config.yaml
n_layer: 17
head_dim: 32
norm: "layernorm"
attn_scale: 0.177
bias: "all"
init_std_qkv: 0.062
init_std_down: 0.0
decay_shape: "linear"
train_tokens: 141400000
Each number is 200 + 40 x the weight over its row's rms, rounded and kept within 0 to 999. Layers, rows and columns count from 0. The size before them is the row's rms in percent of the matrix's.

# layer 9 attention query, 64x64, rms 0.661, rows 0-63, columns 0-63
091,182,155,156,144,157,154,198,205,217,269,244,234,169,218,193,206,181,202,115,180,235,188,228,157,211,187,200,234,201,183,236,183,276,183,181,128,144,269,223,166,88,128,223,153,238,240,188,215,264,190,201,186,163,229,211,188,280,220,178,245,218,183,137,184
053,244,181,195,177,222,141,171,75,207,249,176,216,188,241,163,207,165,199,127,181,204,202,122,210,277,185,225,186,249,218,255,163,229,157,253,214,171,203,174,179,182,224,182,169,200,203,220,224,201,229,145,123,202,174,120,287,247,250,187,201,189,137,181,174
083,224,209,237,242,152,231,266,249,254,252,218,249,222,142,245,165,203,207,207,155,154,188,257,142,127,174,215,186,173,247,121,182,224,191,202,136,236,232,284,232,247,222,166,262,271,250,264,215,219,222,248,210,238,202,207,201,190,215,198,165,233,259,209,219
101,229,303,141,208,244,279,192,204,198,255,154,145,240,104,236,208,208,177,253,127,240,228,180,164,150,222,200,247,207,214,156,237,200,236,202,221,198,155,162,240,263,174,197,227,161,241,201,194,182,251,219,246,189,190,248,146,182,169,241,149,155,228,248,206
094,215,226,188,220,212,233,162,218,274,176,201,115,157,234,227,163,191,182,264,147,153,160,228,241,201,231,243,187,209,203,174,139,182,193,198,223,155,240,169,251,298,167,161,240,239,163,225,154,288,137,184,257,191,200,174,192,125,283,229,184,192,227,217,211
060,194,251,132,161,270,192,129,184,200,208,235,189,143,254,219,237,194,180,235,188,231,229,90,239,182,236,183,240,236,204,314,192,195,142,185,235,196,190,144,206,178,197,238,181,160,262,164,202,196,205,191,122,222,197,198,244,189,175,208,254,132,159,244,159
046,128,182,162,133,238,147,165,111,136,188,216,177,162,200,147,169,174,126,196,196,216,198,62,191,225,187,191,198,244,151,194,181,163,149,238,163,162,238,154,190,226,240,202,139,148,206,127,207,205,211,169,179,183,158,191,219,215,177,202,223,198,164,157,159
092,217,263,163,280,221,304,202,260,195,179,217,176,143,155,202,190,212,233,134,110,175,235,194,210,193,229,177,164,217,168,182,146,210,218,204,209,170,152,149,165,164,232,225,123,143,160,227,215,187,271,175,166,205,197,185,205,156,206,277,153,135,231,181,175
124,190,218,207,296,143,248,178,208,223,247,226,162,183,236,203,150,175,184,151,166,197,236,251,235,210,236,164,165,292,193,233,232,174,221,175,224,280,123,153,167,222,179,186,189,147,127,207,185,181,304,172,234,216,213,248,249,179,163,159,233,159,185,216,175
069,266,173,205,231,179,234,200,182,159,176,239,108,219,186,211,217,244,217,177,223,222,231,154,159,232,199,157,168,196,225,204,112,153,227,197,96,219,170,204,197,221,248,218,193,265,223,170,202,240,189,83,161,147,185,146,183,244,186,188,148,117,226,214,228
153,191,215,218,256,162,240,241,212,249,229,140,177,199,158,263,170,154,205,232,132,188,136,210,173,236,226,188,237,191,159,215,235,224,100,254,198,156,188,186,243,215,164,228,196,216,164,123,145,199,156,121,260,252,231,187,202,167,267,252,245,167,238,208,235
084,151,255,167,234,238,138,242,161,184,266,189,220,212,242,153,194,173,145,193,250,231,228,139,260,281,171,224,246,212,203,201,214,203,200,294,228,207,240,187,190,186,263,277,163,171,155,146,193,206,227,130,228,227,246,279,219,226,217,253,210,203,213,176,241
080,199,266,253,206,220,213,195,225,113,148,275,227,206,230,229,232,197,203,297,222,187,161,246,217,139,289,177,202,259,249,229,229,210,135,192,183,198,169,258,177,119,229,202,170,145,196,205,186,240,229,191,229,239,162,190,222,195,157,234,223,146,140,240,166
092,268,235,161,272,268,155,199,105,202,208,158,203,262,192,183,200,202,246,173,170,285,277,135,276,226,195,223,180,140,195,242,225,195,229,238,208,243,190,177,216,153,247,221,205,169,135,159,181,185,188,241,134,176,190,257,182,188,183,178,220,239,157,201,169
091,234,229,167,163,261,191,181,161,123,107,182,209,168,189,246,218,204,144,212,277,258,235,179,245,183,163,194,199,209,160,259,261,180,257,239,215,223,180,193,269,189,233,212,170,193,161,230,131,189,140,220,232,135,237,202,166,272,227,137,236,207,173,229,161
087,199,265,214,186,194,216,230,228,200,239,226,221,196,226,297,166,200,152,230,274,169,196,198,240,95,272,168,182,184,222,153,132,205,175,204,162,254,207,184,262,159,171,166,251,227,99,274,196,226,264,218,186,195,175,230,160,162,190,218,173,204,219,208,249
088,228,273,197,151,189,262,175,245,287,267,181,108,183,227,210,150,217,236,198,217,224,164,130,263,239,192,240,220,190,190,195,196,147,258,184,241,183,223,169,291,182,212,146,198,141,152,207,237,239,244,197,241,195,192,265,188,221,183,243,171,239,208,246,237
085,139,189,148,223,160,223,183,274,293,256,176,169,150,179,188,170,188,242,213,196,210,173,177,195,210,210,137,263,231,228,222,178,202,172,208,127,230,226,230,217,159,97,235,222,177,128,207,206,243,207,172,193,226,199,245,321,188,157,186,179,219,234,255,198
163,196,272,216,199,227,189,170,304,151,235,188,204,211,228,223,152,191,180,141,165,205,203,133,154,129,215,177,188,253,139,165,213,220,177,215,233,135,138,140,192,189,207,259,149,232,211,167,182,232,266,217,252,170,217,236,194,208,221,277,151,239,197,234,277
069,197,172,187,194,242,206,230,171,232,187,251,179,226,163,254,154,205,115,140,259,280,192,128,241,220,205,179,149,184,192,223,146,182,139,227,192,248,219,134,207,184,176,243,205,184,148,124,208,135,128,161,124,247,192,167,238,224,194,213,259,235,231,200,220
094,257,269,125,190,193,238,209,178,230,250,211,233,89,180,200,251,206,268,185,181,222,226,212,108,206,234,178,198,160,219,225,218,171,184,239,247,129,278,162,206,263,172,225,184,161,199,169,171,201,174,194,195,178,197,257,147,217,235,157,220,205,278,140,202
098,196,175,226,247,231,273,164,261,230,215,183,181,183,155,204,212,221,254,281,161,207,175,181,199,214,259,148,241,251,192,126,207,192,228,153,173,125,299,231,178,176,195,171,249,243,243,250,217,179,208,242,160,226,195,157,205,142,131,195,164,136,230,149,187
093,210,133,155,128,170,126,182,222,221,221,173,169,199,189,209,151,186,86,236,219,169,175,169,159,255,207,247,225,275,155,212,224,220,202,182,204,209,190,250,203,111,228,109,227,237,164,224,179,240,185,240,236,204,244,176,159,257,263,153,214,199,205,164,181
106,188,210,159,214,245,206,205,208,196,93,220,165,238,126,178,223,230,173,251,177,174,194,151,267,187,282,203,155,240,216,227,185,139,213,189,214,268,139,216,175,190,238,211,179,174,205,194,118,263,177,182,237,258,160,244,190,145,174,295,152,180,221,226,189
132,283,245,145,178,207,229,235,268,214,183,186,170,157,185,206,175,188,273,170,175,199,227,171,100,137,203,201,232,206,227,261,249,208,215,138,258,240,190,116,219,155,230,180,191,142,247,188,276,153,194,236,186,178,243,175,245,230,237,195,225,248,240,172,223
123,333,251,178,154,185,227,223,223,220,155,223,211,151,197,156,118,159,219,152,189,239,248,250,151,211,224,189,277,201,186,163,197,158,149,169,212,135,184,186,140,250,243,217,183,250,205,186,241,187,124,231,212,201,240,224,260,213,188,233,191,186,151,158,183
128,181,237,263,225,243,137,173,194,150,215,194,291,150,223,210,168,178,170,242,201,185,222,216,211,193,203,186,111,240,196,175,186,122,147,235,199,152,146,228,170,236,266,236,206,294,209,189,188,224,182,206,264,151,187,238,105,239,172,209,211,202,241,151,242
099,220,186,177,188,203,215,237,256,207,198,216,210,183,188,201,152,146,213,251,143,228,92,135,186,185,205,185,171,311,240,222,226,119,178,301,214,197,210,183,159,189,201,214,127,194,172,226,162,230,187,235,230,174,199,203,147,146,240,208,272,198,263,172,241
154,189,198,158,208,230,164,161,179,281,179,148,243,167,178,193,258,186,263,262,177,166,253,204,186,216,182,256,182,184,227,248,218,202,261,165,154,228,205,206,254,129,202,157,228,157,265,183,236,232,214,222,209,135,150,210,105,246,191,171,255,127,233,160,159
068,206,213,241,151,292,120,191,243,308,179,147,140,207,227,221,219,205,203,226,214,209,180,227,182,128,221,185,122,237,202,147,211,218,178,211,223,174,205,247,149,251,168,162,214,195,234,210,181,191,263,202,208,220,175,172,235,204,213,286,124,202,134,255,172
077,184,217,225,222,214,163,166,173,262,205,167,166,201,196,180,144,144,149,234,220,160,193,258,204,122,182,269,199,198,223,160,180,228,227,150,176,175,221,150,131,198,219,141,210,208,232,200,204,293,203,235,255,165,163,246,116,178,221,174,223,117,244,110,204
161,195,268,211,148,200,231,192,210,183,179,205,184,127,266,195,190,194,140,272,282,209,129,215,150,205,164,230,199,254,220,128,240,168,172,173,263,168,283,203,202,199,239,155,215,107,235,208,231,211,180,267,234,209,167,191,157,210,167,222,241,252,181,150,206
074,194,221,236,270,211,207,224,177,205,241,259,219,163,225,182,172,164,226,119,161,141,242,207,187,171,170,182,199,171,269,122,157,246,224,184,274,239,242,172,227,235,254,263,185,227,193,157,163,226,254,146,184,116,196,243,176,241,158,144,234,189,234,190,259
076,212,193,183,218,184,262,201,174,244,182,260,193,182,195,185,188,175,168,149,171,250,245,145,202,132,265,167,183,142,141,266,210,167,131,190,232,182,184,202,279,148,195,228,180,115,113,200,219,157,121,195,204,207,192,167,204,251,181,227,214,264,272,212,180
083,184,177,208,193,205,255,214,192,233,171,267,183,168,197,177,171,198,204,205,230,267,214,162,225,178,261,137,230,150,248,291,220,129,125,139,234,228,247,192,232,216,188,274,183,169,167,210,205,176,115,216,166,212,176,189,247,239,113,204,232,265,263,204,211
100,226,218,197,163,250,152,183,199,162,203,278,255,240,236,187,212,230,184,208,170,196,191,203,153,204,190,224,195,202,159,203,203,168,249,216,185,183,139,254,252,195,290,196,160,238,193,173,181,178,172,209,293,151,201,234,85,199,226,169,238,191,84,260,161
086,271,150,167,207,186,115,238,205,224,206,203,177,214,109,187,213,244,199,210,242,210,197,201,167,272,286,233,174,222,169,241,187,183,202,173,175,131,178,227,205,160,235,165,175,289,269,221,208,104,197,252,168,233,214,144,239,164,208,196,243,234,236,155,183
070,256,247,175,200,249,187,161,278,255,207,181,225,294,226,243,268,225,212,288,220,204,228,240,178,233,148,226,119,247,226,194,194,266,280,227,208,188,221,255,133,196,214,165,215,210,291,211,189,219,255,196,234,193,220,204,191,229,233,208,182,166,182,164,215
088,213,187,144,166,224,196,187,264,294,176,203,210,285,137,298,228,200,208,247,243,230,181,240,176,202,134,190,170,209,272,185,196,252,210,196,199,195,235,233,85,202,142,229,178,203,272,202,176,193,178,221,183,213,186,153,210,235,144,226,184,210,231,220,263
107,243,234,146,205,165,233,160,210,215,224,209,213,194,283,149,193,235,259,121,146,257,204,220,225,202,197,177,159,279,215,157,193,203,253,240,237,265,246,202,220,148,258,265,210,138,195,178,198,234,241,181,145,195,272,286,216,207,177,204,180,195,144,232,238
108,237,251,131,163,194,208,168,216,137,191,207,170,261,204,147,228,219,172,245,154,176,253,167,258,138,229,221,268,248,145,240,234,220,182,212,192,168,105,178,279,190,178,201,165,216,208,229,242,181,175,215,249,137,214,169,213,280,219,254,237,134,193,207,229
071,235,155,210,242,112,220,191,265,235,193,177,199,191,224,133,192,234,263,140,159,261,226,224,257,167,144,169,100,201,155,222,196,168,281,202,184,236,203,195,249,204,214,256,248,220,171,250,232,184,147,142,137,222,218,208,179,156,212,182,171,164,162,237,222
127,251,241,233,229,180,194,273,202,197,200,173,193,181,196,252,165,204,219,250,168,183,150,182,189,183,209,290,217,181,217,235,170,177,182,178,264,177,212,174,313,120,241,196,139,203,196,130,158,203,234,84,171,173,226,237,191,135,263,232,186,197,224,217,204
091,242,239,280,232,123,124,256,171,273,263,253,202,191,207,207,224,207,228,149,264,224,163,218,163,202,261,192,219,144,229,254,237,136,187,156,192,231,190,223,270,169,215,133,210,254,175,203,232,212,182,186,190,194,227,245,218,213,193,152,195,288,245,194,198
095,160,261,139,175,261,232,177,169,203,161,218,261,198,196,245,277,198,199,260,175,248,215,126,206,205,156,159,210,294,233,214,253,260,221,181,204,223,215,194,203,176,175,302,191,159,179,183,169,209,172,289,209,228,158,217,210,229,171,185,218,146,128,185,166
090,194,147,127,230,155,158,249,149,305,202,163,210,231,207,162,123,153,212,176,231,233,239,207,164,197,247,220,186,228,157,203,252,216,175,238,208,204,203,165,161,196,210,231,175,223,186,122,247,166,165,222,233,245,163,144,200,162,208,237,293,283,244,198,166
081,220,149,155,212,286,204,135,157,196,227,172,198,209,206,225,215,232,124,270,251,233,190,218,250,265,119,195,175,258,125,199,239,244,251,234,225,153,204,172,140,217,212,139,194,203,202,207,218,231,199,216,205,187,158,234,186,185,255,147,221,170,114,169,253
082,237,189,301,137,169,164,228,185,213,241,229,170,230,110,120,179,249,261,154,208,147,177,178,206,168,173,224,209,171,175,149,159,232,223,248,199,172,211,231,205,170,119,125,265,181,211,236,270,240,181,210,184,148,199,229,159,206,238,247,157,186,195,213,227
096,254,152,195,170,214,243,184,191,194,147,206,205,193,239,172,264,299,284,165,212,208,181,145,232,258,195,200,236,165,152,226,206,173,241,224,207,274,184,161,261,203,248,200,191,216,156,269,218,223,101,197,180,184,189,252,193,270,201,129,160,168,158,233,205
091,211,116,155,205,184,282,277,225,218,203,226,188,223,195,282,217,130,166,138,248,268,110,212,173,179,177,183,217,187,186,150,169,196,177,150,167,181,144,233,232,272,195,198,177,186,151,173,162,159,166,169,202,275,202,197,136,186,213,231,166,228,201,242,232
115,206,183,122,205,215,169,200,267,235,207,174,235,207,218,187,197,139,189,171,127,194,175,265,259,202,143,164,186,210,248,156,208,292,156,196,194,204,183,120,253,232,129,208,178,238,195,146,235,232,198,246,216,284,145,194,194,154,219,268,216,165,247,233,161
079,164,230,130,208,236,165,208,206,213,150,172,202,215,211,254,228,202,206,311,184,194,190,152,242,205,152,177,241,277,205,178,243,205,203,226,152,143,211,256,121,150,254,175,207,221,236,213,200,205,214,227,270,259,172,247,197,171,215,265,147,143,168,204,117
084,204,139,246,151,179,121,184,253,231,96,181,199,281,171,198,166,202,169,149,154,192,249,146,142,132,208,202,172,177,174,194,210,193,232,193,210,243,136,197,264,219,193,152,189,200,236,222,277,218,121,258,256,189,195,220,200,159,192,188,184,132,208,194,214
087,199,289,296,223,168,231,129,179,182,207,141,193,139,213,84,242,190,220,203,193,159,204,156,216,182,214,216,204,136,180,243,167,204,242,231,155,195,149,189,244,177,170,181,159,169,155,246,153,298,183,191,180,219,222,246,212,230,169,211,158,183,145,198,230
078,259,173,190,212,251,180,135,71,171,196,219,218,235,172,222,184,251,187,175,189,181,163,182,203,88,186,191,187,130,158,212,191,171,147,196,210,166,244,195,218,235,195,140,122,185,249,205,229,150,137,187,194,134,172,162,168,208,155,199,173,233,261,200,228
114,201,198,223,183,235,161,244,190,174,178,273,229,226,182,136,205,243,182,176,253,262,217,190,200,213,148,221,252,75,177,206,194,160,229,256,241,238,174,210,179,183,279,230,197,251,254,158,166,212,157,233,110,164,168,197,159,272,210,225,254,204,152,206,204
113,291,206,182,173,182,272,268,243,134,230,181,221,166,181,210,166,174,190,221,222,192,193,221,201,226,234,181,211,263,209,140,176,223,155,229,181,147,217,232,126,194,140,205,206,220,173,175,172,181,320,185,259,279,177,266,166,155,188,227,205,130,216,169,187
140,177,214,295,200,129,176,197,212,213,246,233,89,153,188,140,200,179,177,160,246,198,229,209,234,175,254,231,165,163,210,194,154,212,170,175,205,241,228,244,228,187,245,86,192,244,209,202,256,218,217,199,133,174,247,153,131,172,186,142,233,183,236,199,204
109,169,99,201,152,220,187,192,156,289,230,231,223,191,176,173,171,228,190,194,293,215,226,131,255,263,243,216,138,200,219,190,166,142,212,212,157,254,269,220,203,167,180,145,150,252,217,225,174,211,150,255,203,150,163,245,171,231,176,156,188,234,190,172,235
105,211,189,177,207,244,186,203,182,133,202,235,221,186,215,111,253,259,271,224,136,238,223,267,233,175,194,226,220,224,238,152,251,282,248,174,209,162,212,157,172,212,273,251,189,217,221,180,260,320,188,195,214,195,205,217,195,168,158,160,169,185,156,152,177
128,181,258,218,192,179,221,226,202,149,201,213,193,248,225,188,228,189,149,237,191,261,175,224,172,226,196,221,270,122,177,216,181,153,253,207,236,226,181,252,248,164,186,170,209,176,201,192,180,156,84,172,199,218,261,198,278,142,245,220,243,204,96,276,219
091,183,218,194,206,200,330,165,183,134,122,219,173,142,218,170,158,225,209,209,181,209,227,175,225,214,239,164,280,174,194,289,233,172,179,172,237,199,145,187,113,153,202,267,228,135,195,193,191,218,167,209,237,193,152,250,184,165,167,187,239,181,249,235,170
087,122,72,143,213,232,198,170,186,230,163,149,269,169,193,155,190,174,164,201,169,134,204,225,223,204,272,187,213,244,176,160,163,221,132,218,205,266,194,230,234,205,156,88,172,189,236,245,237,220,210,147,187,217,168,226,174,196,204,181,183,190,189,158,235
123,174,224,89,222,256,236,187,231,238,249,176,203,226,135,203,136,177,260,124,208,260,165,143,214,197,153,168,265,214,258,203,239,151,233,177,250,196,219,165,174,190,159,220,143,172,165,233,186,211,199,190,191,226,252,275,199,254,196,192,191,254,205,265,236